Weights of a small GPT-style language model, trained from scratch on English Wikipedia.
Architecture: LayerNorm before each block, learned positions, tied embeddings.
Each number is 128 + 24 x the weight over its row's rms, rounded and kept within 0 to 255. Layers, rows and columns count from 0. The size above them is the row's rms in percent of the matrix's.

# layer 19 MLP up, 640x160, rms 0.0589, rows 275-314, columns 80-159
size [110 104 100  95  96  97  92  97  93 101  88 100  99 101  94  95 103  99 100  91  93  87  91 102 112 101 101  97  83 104  93 107 105 107 103 111  87  92 100 105]
[[138  80 126 102 129 121 167 147  95  73  90 131 107 159  73  88 164 142  92 140 134  98 172 127 170 115 121 114 169 120 138 140 143 164 156 132 124  80 142 189  86 137 128  96  97 147 104 107 107 114 134  98 124 126  75 116 117 175 123 153 150 113 171 126  91 139 150 132 131 149 143 120 126 134 129  89  84 186  98 144]
 [119 104 155  98 165 121 128 130 142 115 125 166 122 128 142 132 124 134 167 126 114 112  69 108 132 116 116  93 114 162 155 159 144 105 103 162 140 101 127  90  81 130 118  99  72 160  90 134 136  64 147 121 127 134 125 150 123 126 122 139 100 134  97 130 139 122 105 139 153 147 122  90 150 116 166 176 198 113 115 128]
 [105 123 119 119 147 155 112 151 145 133 148 142 149 126 128 138 161 143 138 126 122 116 143 121 112 133 150 132 147 126 150 134  84 102 133 141 120 133 133 123 140 139 135 147  96 149 129 165  94 154 107 153 139 145 117 127 138  78 135 154 150  99 189 124 114 112 157 118 106 152 155  98 126 168 155 148  58 153 167 126]
 [177 105 129 132 129 108 106 120 131 154 136  95  91 128 168 178 102  72 170 138 119 115 111 149 114 129 107 120 146 124 102 129 143 126 120 126 177 134 113 139 120 131 116 124 148 135 127 118 141 138 113 141 139  74 112 153  96 146 123 119 120 141 164  99 192 148 119 155 128 115  80 103 108 108 125 113 177  98 148 105]
 [140 159 132 104  86 192 128 153  98 117  85 130 140 144 144 127 134 148 131 154 152 119 148 146 173 111 155 106 112 130 135 163 187 143 171 123 117 118 139 144 116 131 135 105 140 124  89 122 109 148 150 116 150 134 185 127 156 140 145 126 127 152 109  67 140 127  80 127 145 129 108 106 127 143 108 120 141 102 146 135]
 [136 104  87 144 143 111 148 161  85 146 173 114 108 116 130 151 131  96 149 132 127 128 109 101 135 183 149 126 162 142 136 156 157 144 140  70 146 125 134 139 140 144 152 125 132 118 117 119  99 111 118 133  87 118 139 138 131 153 127  97 117 126  74 126  89  66 132 161 156 125 152 141 111 129 158 131 150 127  99  74]
 [149  99 105 121 129 101 147 150 161 147 137 155 126 106 144 156 112 137 144 148 101  99 111 123 158 127 159 118 141 116 110 126 161 135 111 136 149 114 137 142 152  82 135  97 127 143  80 128 102 102 125 110  92  87 148 132 133 114 125  75 127 121 170 103 116 144 172 119 138  87  89 110 107  93  95 132 132 115 132 160]
 [126 100  87 126  97 159 108 157 134 120 139 146 170 165 112 142 128 120 139 137 117 127 124 142 102 153 133 143  81 123 176 168 116 107 111 135 137 115 132 115 119 132 141 118 149 101  92 106  96 113 116 113 131  98 159 134 112 152 117 114  85 145 164 160 119 127 107 109 149 123 131 134 105  89 135 107  89  92 129 129]
 [108 123 127 121 158 105 158  96 140 134 107 142 121 135 133 162 145 128 125 149 111  98 106 158 135 123 145 102 129 160  89 155 140  73 139 131 177 171 118 134  91 117 125 119  98 136 132 129 140  93 107 165 148 106 140 185 124 139 141 192 123 137 124 147 175 122 134 115 153 113 149  97 131 113 122 133 127 109 110 146]
 [134 130 148 151 102 132 173 147  99 109 141 104 105 161 145 151 174 108 116 121 115 118 141 127 117 104 201 127 111 101  97 163 120 157 129 104 139 133 109 128 111 113 102 146 137 131 135 149 130 108 132 136 106 107 122 143 147 122 115  72 129 147 127 137 161 173 126 131 110 147 188 146 164 137 104  84 130 134 156  52]
 [142 129 154 181  92 110 132 112 163  77 104 131 130 131 140 132 127 116 155 179 191 125 152 136 102 171 133 162 164 159 129  70 155 109 117 124 138 163 114 147 109 156 135 168 120 130 108  69 129 158 141 155 114 130 140  85 145 116 116 143 101 126 130 112 154 127  97 129 125 140  98 131 131  87 132 142 133 124 179 110]
 [131  92  99 144 131 121 198 137 175 156 109 120 125 103 147 102 116 125 150 116 145 149  89 140 140 121 118 135 131 127 115 165 135 123 150 120 133 134 135 143 118 123  92 146 137 133 174 125 158 122 126  98 120  87 100 127 163 140 108  76 135 141  89 170 127 121 115 158 133 145 104 163 117 148 148 146  90 183 135 158]
 [165 130 122 121 108 166 151  80 115 147 112 119 166 189 178  93 130  93 128 135 142 129 128 100 135 118 146 128 114 138 115 127  81 105 101  99 100 124 151 149 124 128 130 140 145 107 144 124 136 125  95 121 101  92 125  85 125 115 139  78 165  89 123 112 137 108 149 134 155 144 125 126 142 129  97 123  91 123 166 102]
 [131 121 144  90  95 112 143 127 118 116  88  97 117  82 128 148 156 130 127 122  79  90 123 128 149 108 113 125 110 105 162 161 113 136 142 126 148  97 102 127 121 141 146 125 143 105 113 119 147 165  92 188 150 118  96 137 154 128  64 153 142 130 122 103 115 117  82  95 147 118  98 162 119 147 165 181 119 114 113 127]
 [103 149 142 145 139 168 145 163 113 112 159 131 142 134 152 115 120 102 156  91 131 155 117 137 141  92 131 109  93  71 138 145  90 108 116 114 130  90 156 102 133 122  92 118 103 141  94 102 129 155 157 154  82 164 143 114 138 123 133 126  92 138 132 114 121 123 124 158 202 162 109 167 146 123 124 104  93 159  94 103]
 [138 143  63 165 148 141 124 123 114  96  95 142  93 175 149 105 133 142 126 128 142 120 112 127 173  94 144  97 131 156 124 125 137 144  92 160  94 143 128 117 127 124 110  85 163 114 120  92 125  87 118 121  74 112 117 134 144 127 112  99 114 117 116 146  89 124 141 141 111  89 117 132 101 151 114 128 124 175 115 184]
 [133  88 146 130 164 140 117 105 153 133  98 145 110 137 168 165 121 152 148 180 126 124 114  94  66 147 172 141 153 152 145 110 140 113 138 174 163 150 166 142 129 121 184 128 130 128 138  94 145 107 117 115 150 137 121 136 145 127 140 125 116 130 146 140 104 144 111 160 150 114 129 119 126 142  84  99 111 129 125 101]
 [124 117 102 113 111 171 148 169  81 120  94 140 128 109 158 120 118 122  92 144  73 146 161 138 126 145 128 130 152 103 134 132 159 147 127 170 119 122 145 175 181 104 137 148 142 162  93 101  83 129 175 112 128 116 115 133 162 145  84 140 142 122 109 156 158 157 169 112 129 138 138 102 145 128 134 104 141 115 132 134]
 [138 140 145 146 146 121 104 143  92 142 126 144 129 132 145 132 159 161 166 113 146 110 155 176 153 156 156 148 123 133 104 132  70 134 115 141  98 107 144 119 137 115 158  99 130 170  83 170 123 111  99 188 108 107 151 136 122 114 113 111  83 127  88 127 138  52 158 167 122  82  91 145 128 163  96 116 124 138 119 103]
 [122 136 130 138 141  95 169 164 120 117 103 107 137 168 113 118 124 103 155 118 150 147  92 164 143 151 142 165 157 103 135 169 124 145 116 143 114 181 110 132 105 115 130 138 138 137 150 138 126 170 102 113 150 108  92 137 127 143 106 125 116 101 129 165 114 159 155 142 103 139 133  92 158 143 122 134 105 164 112 103]
 [143 122 143 123 132 135 143 159 138 136 110  77  85 120 105 201 122 135 163 151 118  89 147 144 158 108 148 121 131 141 110 192 181 123 107  76 151 135  77  64  70 107 151 108 127 100 150 131 149 119 157 134 138 114 145 140 122 134 111 141 143 143 146 130 148 152  78 144 101 133 130  99 117 167 117 133 109  92 140 169]
 [128 109 119 155 148 143 105 130 130 109  97  75 117 139 119 173 119 140 154 127 131 149 142 114 132 121 160 103 135 104 116 149 108 117  99 123 132 115 129 169 119 104 123 141 141 133 159 144 129 112 126 157 135 155  99 139 133 167 148 128  72 116 128 126 172 162 108 113 136 138 148 111 149 164 145  91 128 108  85 137]
 [118  85 110 142 119 149 101 183 124 118 131 143 100 170 151 166 136 131 150  85  85 130 106 148 121 157 147 135 119  81 145 138 148 145 151 149 106 116 120 128 128 121 151 111 163 141 160 127 150 131 128 112 152 109 102  77  73 119 143 109 137 102 128 155 102  89 112 132 163 117  93 140 152 133  98 153 119 100 149 123]
 [123 143 110 108 128 100 136 110 132  96 130 122 140 133 159 125 146 146  94 136 122 101 159 159  91 118 168  92 152 181  73 121 143 142 124 143 147 118  63 131 129 162 127 179 111 119 115  97 114  81 108  96  93  83 121  63 143 141 120 166  94  98 129  88 109 151 144 148 130 124  93 100 128 124 154 108 125 140  99 141]
 [134 142 138 121 102 102 108  95 127 138 108 180 106 131 139 111 128 136 120  93 119 154 140 124 124 154 137 142 148 110 100 130 165  95  88 140 138 113 130 153 124 115 108 112 179 174 119 111  91 121 121 106 112 144  85 122 126 121 105 103 105 143 131 142  73 107 113 148  99 154 143  97 161 149 147 111 123  79 179 117]
 [ 98 125 115 125 103 154  85 191 128  88 160 148  95 107 149 108 138 120  96 113 113 115  87 133 121 148 117 148 128 110 151 130  99 133 108 148 153  96  98 158 108 153 128 122 119 191  94  91  71  94 122 133 157 157 177 123 153  82 113  87 114 144 105 130 160 158 131 101 119 155 111 126 152 112 139  90 152 125  96 129]
 [134  86 126 132 140 105 125 136 116 129 128 139 115 132 120 144 129 136 110  93 112 159 108 122 136 170 142 132 131 115 148 162 199 161 130 128 106 162  75 122 130 180  88 141 132 110 158 148 127 128 109 196 172 111 141  82 101 103 115  79 153 142 157 129 125 129 104 146 118 149 103  81 135 141 156 133 117 134 150 106]
 [130 137  98 137 149 135 108 154 168 159  97 118 115 116 136  95 161 129 177 111 106 130 151 123 143 141 134 156 155  93 125  94 172  93 115 131 130 130  78 113  97  88 120 135 140 150 186 132  83 155 111 138  87 133 130 150 144 126 143 121 114  96 174 130 107 113 149 111 183 145 143 136 149 156  94 133  97 134 114 132]
 [114 107 164 150 139 116 166 139 140 159 119  90  87 125 127 122 111 135 116  92 125 100 129 110 150 111 121 149 137 146 124 113 148 111 128  78 141 116  86 103  76 155 107 136 114 120 137 132 158  67 130 123 110 108 104 148 144 144 171  87 114 127 147 162 138 142 107 117 132 106  80 112 105 135 158 162 114 106 137 105]
 [177 115  99 147 135 168 158 134 129 139 135  86 120 158 142 134 112 145 126 137  90  94  91 130  96 128 138 123 135 127 152 126  78  85 115  99 145 120 104 145 112 112 112 103 144 133 123 146  84 144 147 142  95  85 124 103 123 153  60 138 125 173 128 139 134 165 148 166 163  91 151  70 123 124 163 128 136 139 131 129]
 [120 128 161  99 136 202 130 134  98 126 101 138 131  85 153 131 133 133 107 128 130 138 128 122 131  90 174 109 153 142 164  74 148 132 143 101 153 141 136 165 115 120  72  96  81 152 155 103 103 116 119 136 165 143 100 157 139 142 179 129 154  95 135 137  81  82 148 155  99 118 139 128 106 144 101 140 113 158 106 135]
 [119 122 134 117 103 109 126 131 145 116 126 103 112 131 114 129 102 155  97  95 136 121 154 122 157 153 140 146 125 115 119 124 160 142 101 133 108 148 101 105  96 149 131 132 173 111 103 112 123 122 100 128 117 110 133 132 164 145 113 138 110 136  82 165 157 149 127 169 149 120 131  99  53 106 116 129  64 133 140 130]
 [113 121 131 103  87 151 141 126 119 133 138 156  67 167 105 132 142  81 116 123 143 115 112 168 124 136 139 132 178 146 124 192 112 135 101 114 110  93  77 152 105 106 141 156 118  87 112 158  88 114 142 115 144 108 157 180 165  93 144 134 155 155 109 167 158  94 135 139 136  92 118 126 142 121 184 162 118 137  80  84]
 [112 123 128 121 143 152 129 151 149 145 171 117 134 107 122 155 141 158 156  83 125 138 148 154 108 102 138 138 120  61 142 137  99 133 166  86 115 145 142 147  81 132 100 116 114 122 114  66 137 123 132 128 104 177 162  92 152 152 171 141 118 131 149 119 128 112 146 167 129 148 123 165  90 116  96 171  84 124 123 152]
 [174 144 121 153 143 171 118 148 138 126 132 145  98 150 156 168 106 140 120 118 156 118 138 118 122 128 123 109 198 134 199 155 144 118 147 147 108 149  97 148 135 150 117 105 122 113  84 125 114  96 153 116 147 164 103 121 128 161 148 141 126 106 135 100 137 120 130 134 150  96 116  99 109 143 135 135 177 154 100 129]
 [ 83 162 116 130 119  59 151 176 107  59 140 105 112 100 131 134 158 148 111 168 136 100 140 152 136 157 165 126  46 111 127 137 166 133 119 116 129 125 104 122 145 126 115 130 133 104 112 127 127 106 116 136  92 120 166 131 128 103 142 128 105  85 115 149 120 130 145  88 136 119 113 132 143 128 118 147 123 138 147 141]
 [154 128 111  94 111 117 164 163 107 165 112  99 147 126 115 146 109 147 167 115 134  90 129 120 113 111 143  86 126 106  99 126 124 153 155  81 116  99 147 143 109 154 163 131 139  95 133  86  91 141 113 122  90 118 116 168 142 147 170 119 132 130 140 127 149 127 139 151  95  79 145  90 115 159  89 152 135 136 156 140]
 [ 89  89 154 108 132 163  94 106 147 109 132 109 152 124 129 160 170 123 169  83 129 128 124 146 144 139 100 157  92  75 139 136 134 151 140 117 143 147 146 116 139 106 129 151  84 137  94 141  94 103 165 144 117 118 113 121  85 145 118  90 129 116 101 125 149 123 126 109 149 120 139 147 122 124 125 158 124 143 165 120]
 [114 132 155 121 135 131 182 156 108 116 138 178 117 168  79 132 130 161 113 147 141 152 112  95 138 112 151 142 109 111 124 191 117 159 122 125 178 139 124  90 127 119 140 151 132 121 115 130 105 123 164 141  51 121 116 107 156 143 182 117 104 143 107 143 124 126  99 151 134 131 112 152 166 134  90 114 102 139 121 162]
 [138 134  97 148 150 135 131 119  90 107 142 153  95 155 114 138 158 101 121 139  87 154 113 132 101 152 100 101 111 110 133 148 151  54 171 124 137 118 131 131 172 134 142 161 152  90 101 118 109  93 151 156  80 161 139 127 133 115 129 141 128 118 147 126 178 139  99 148 104 153 152 143 109 100 168 109 151 101 101 127]]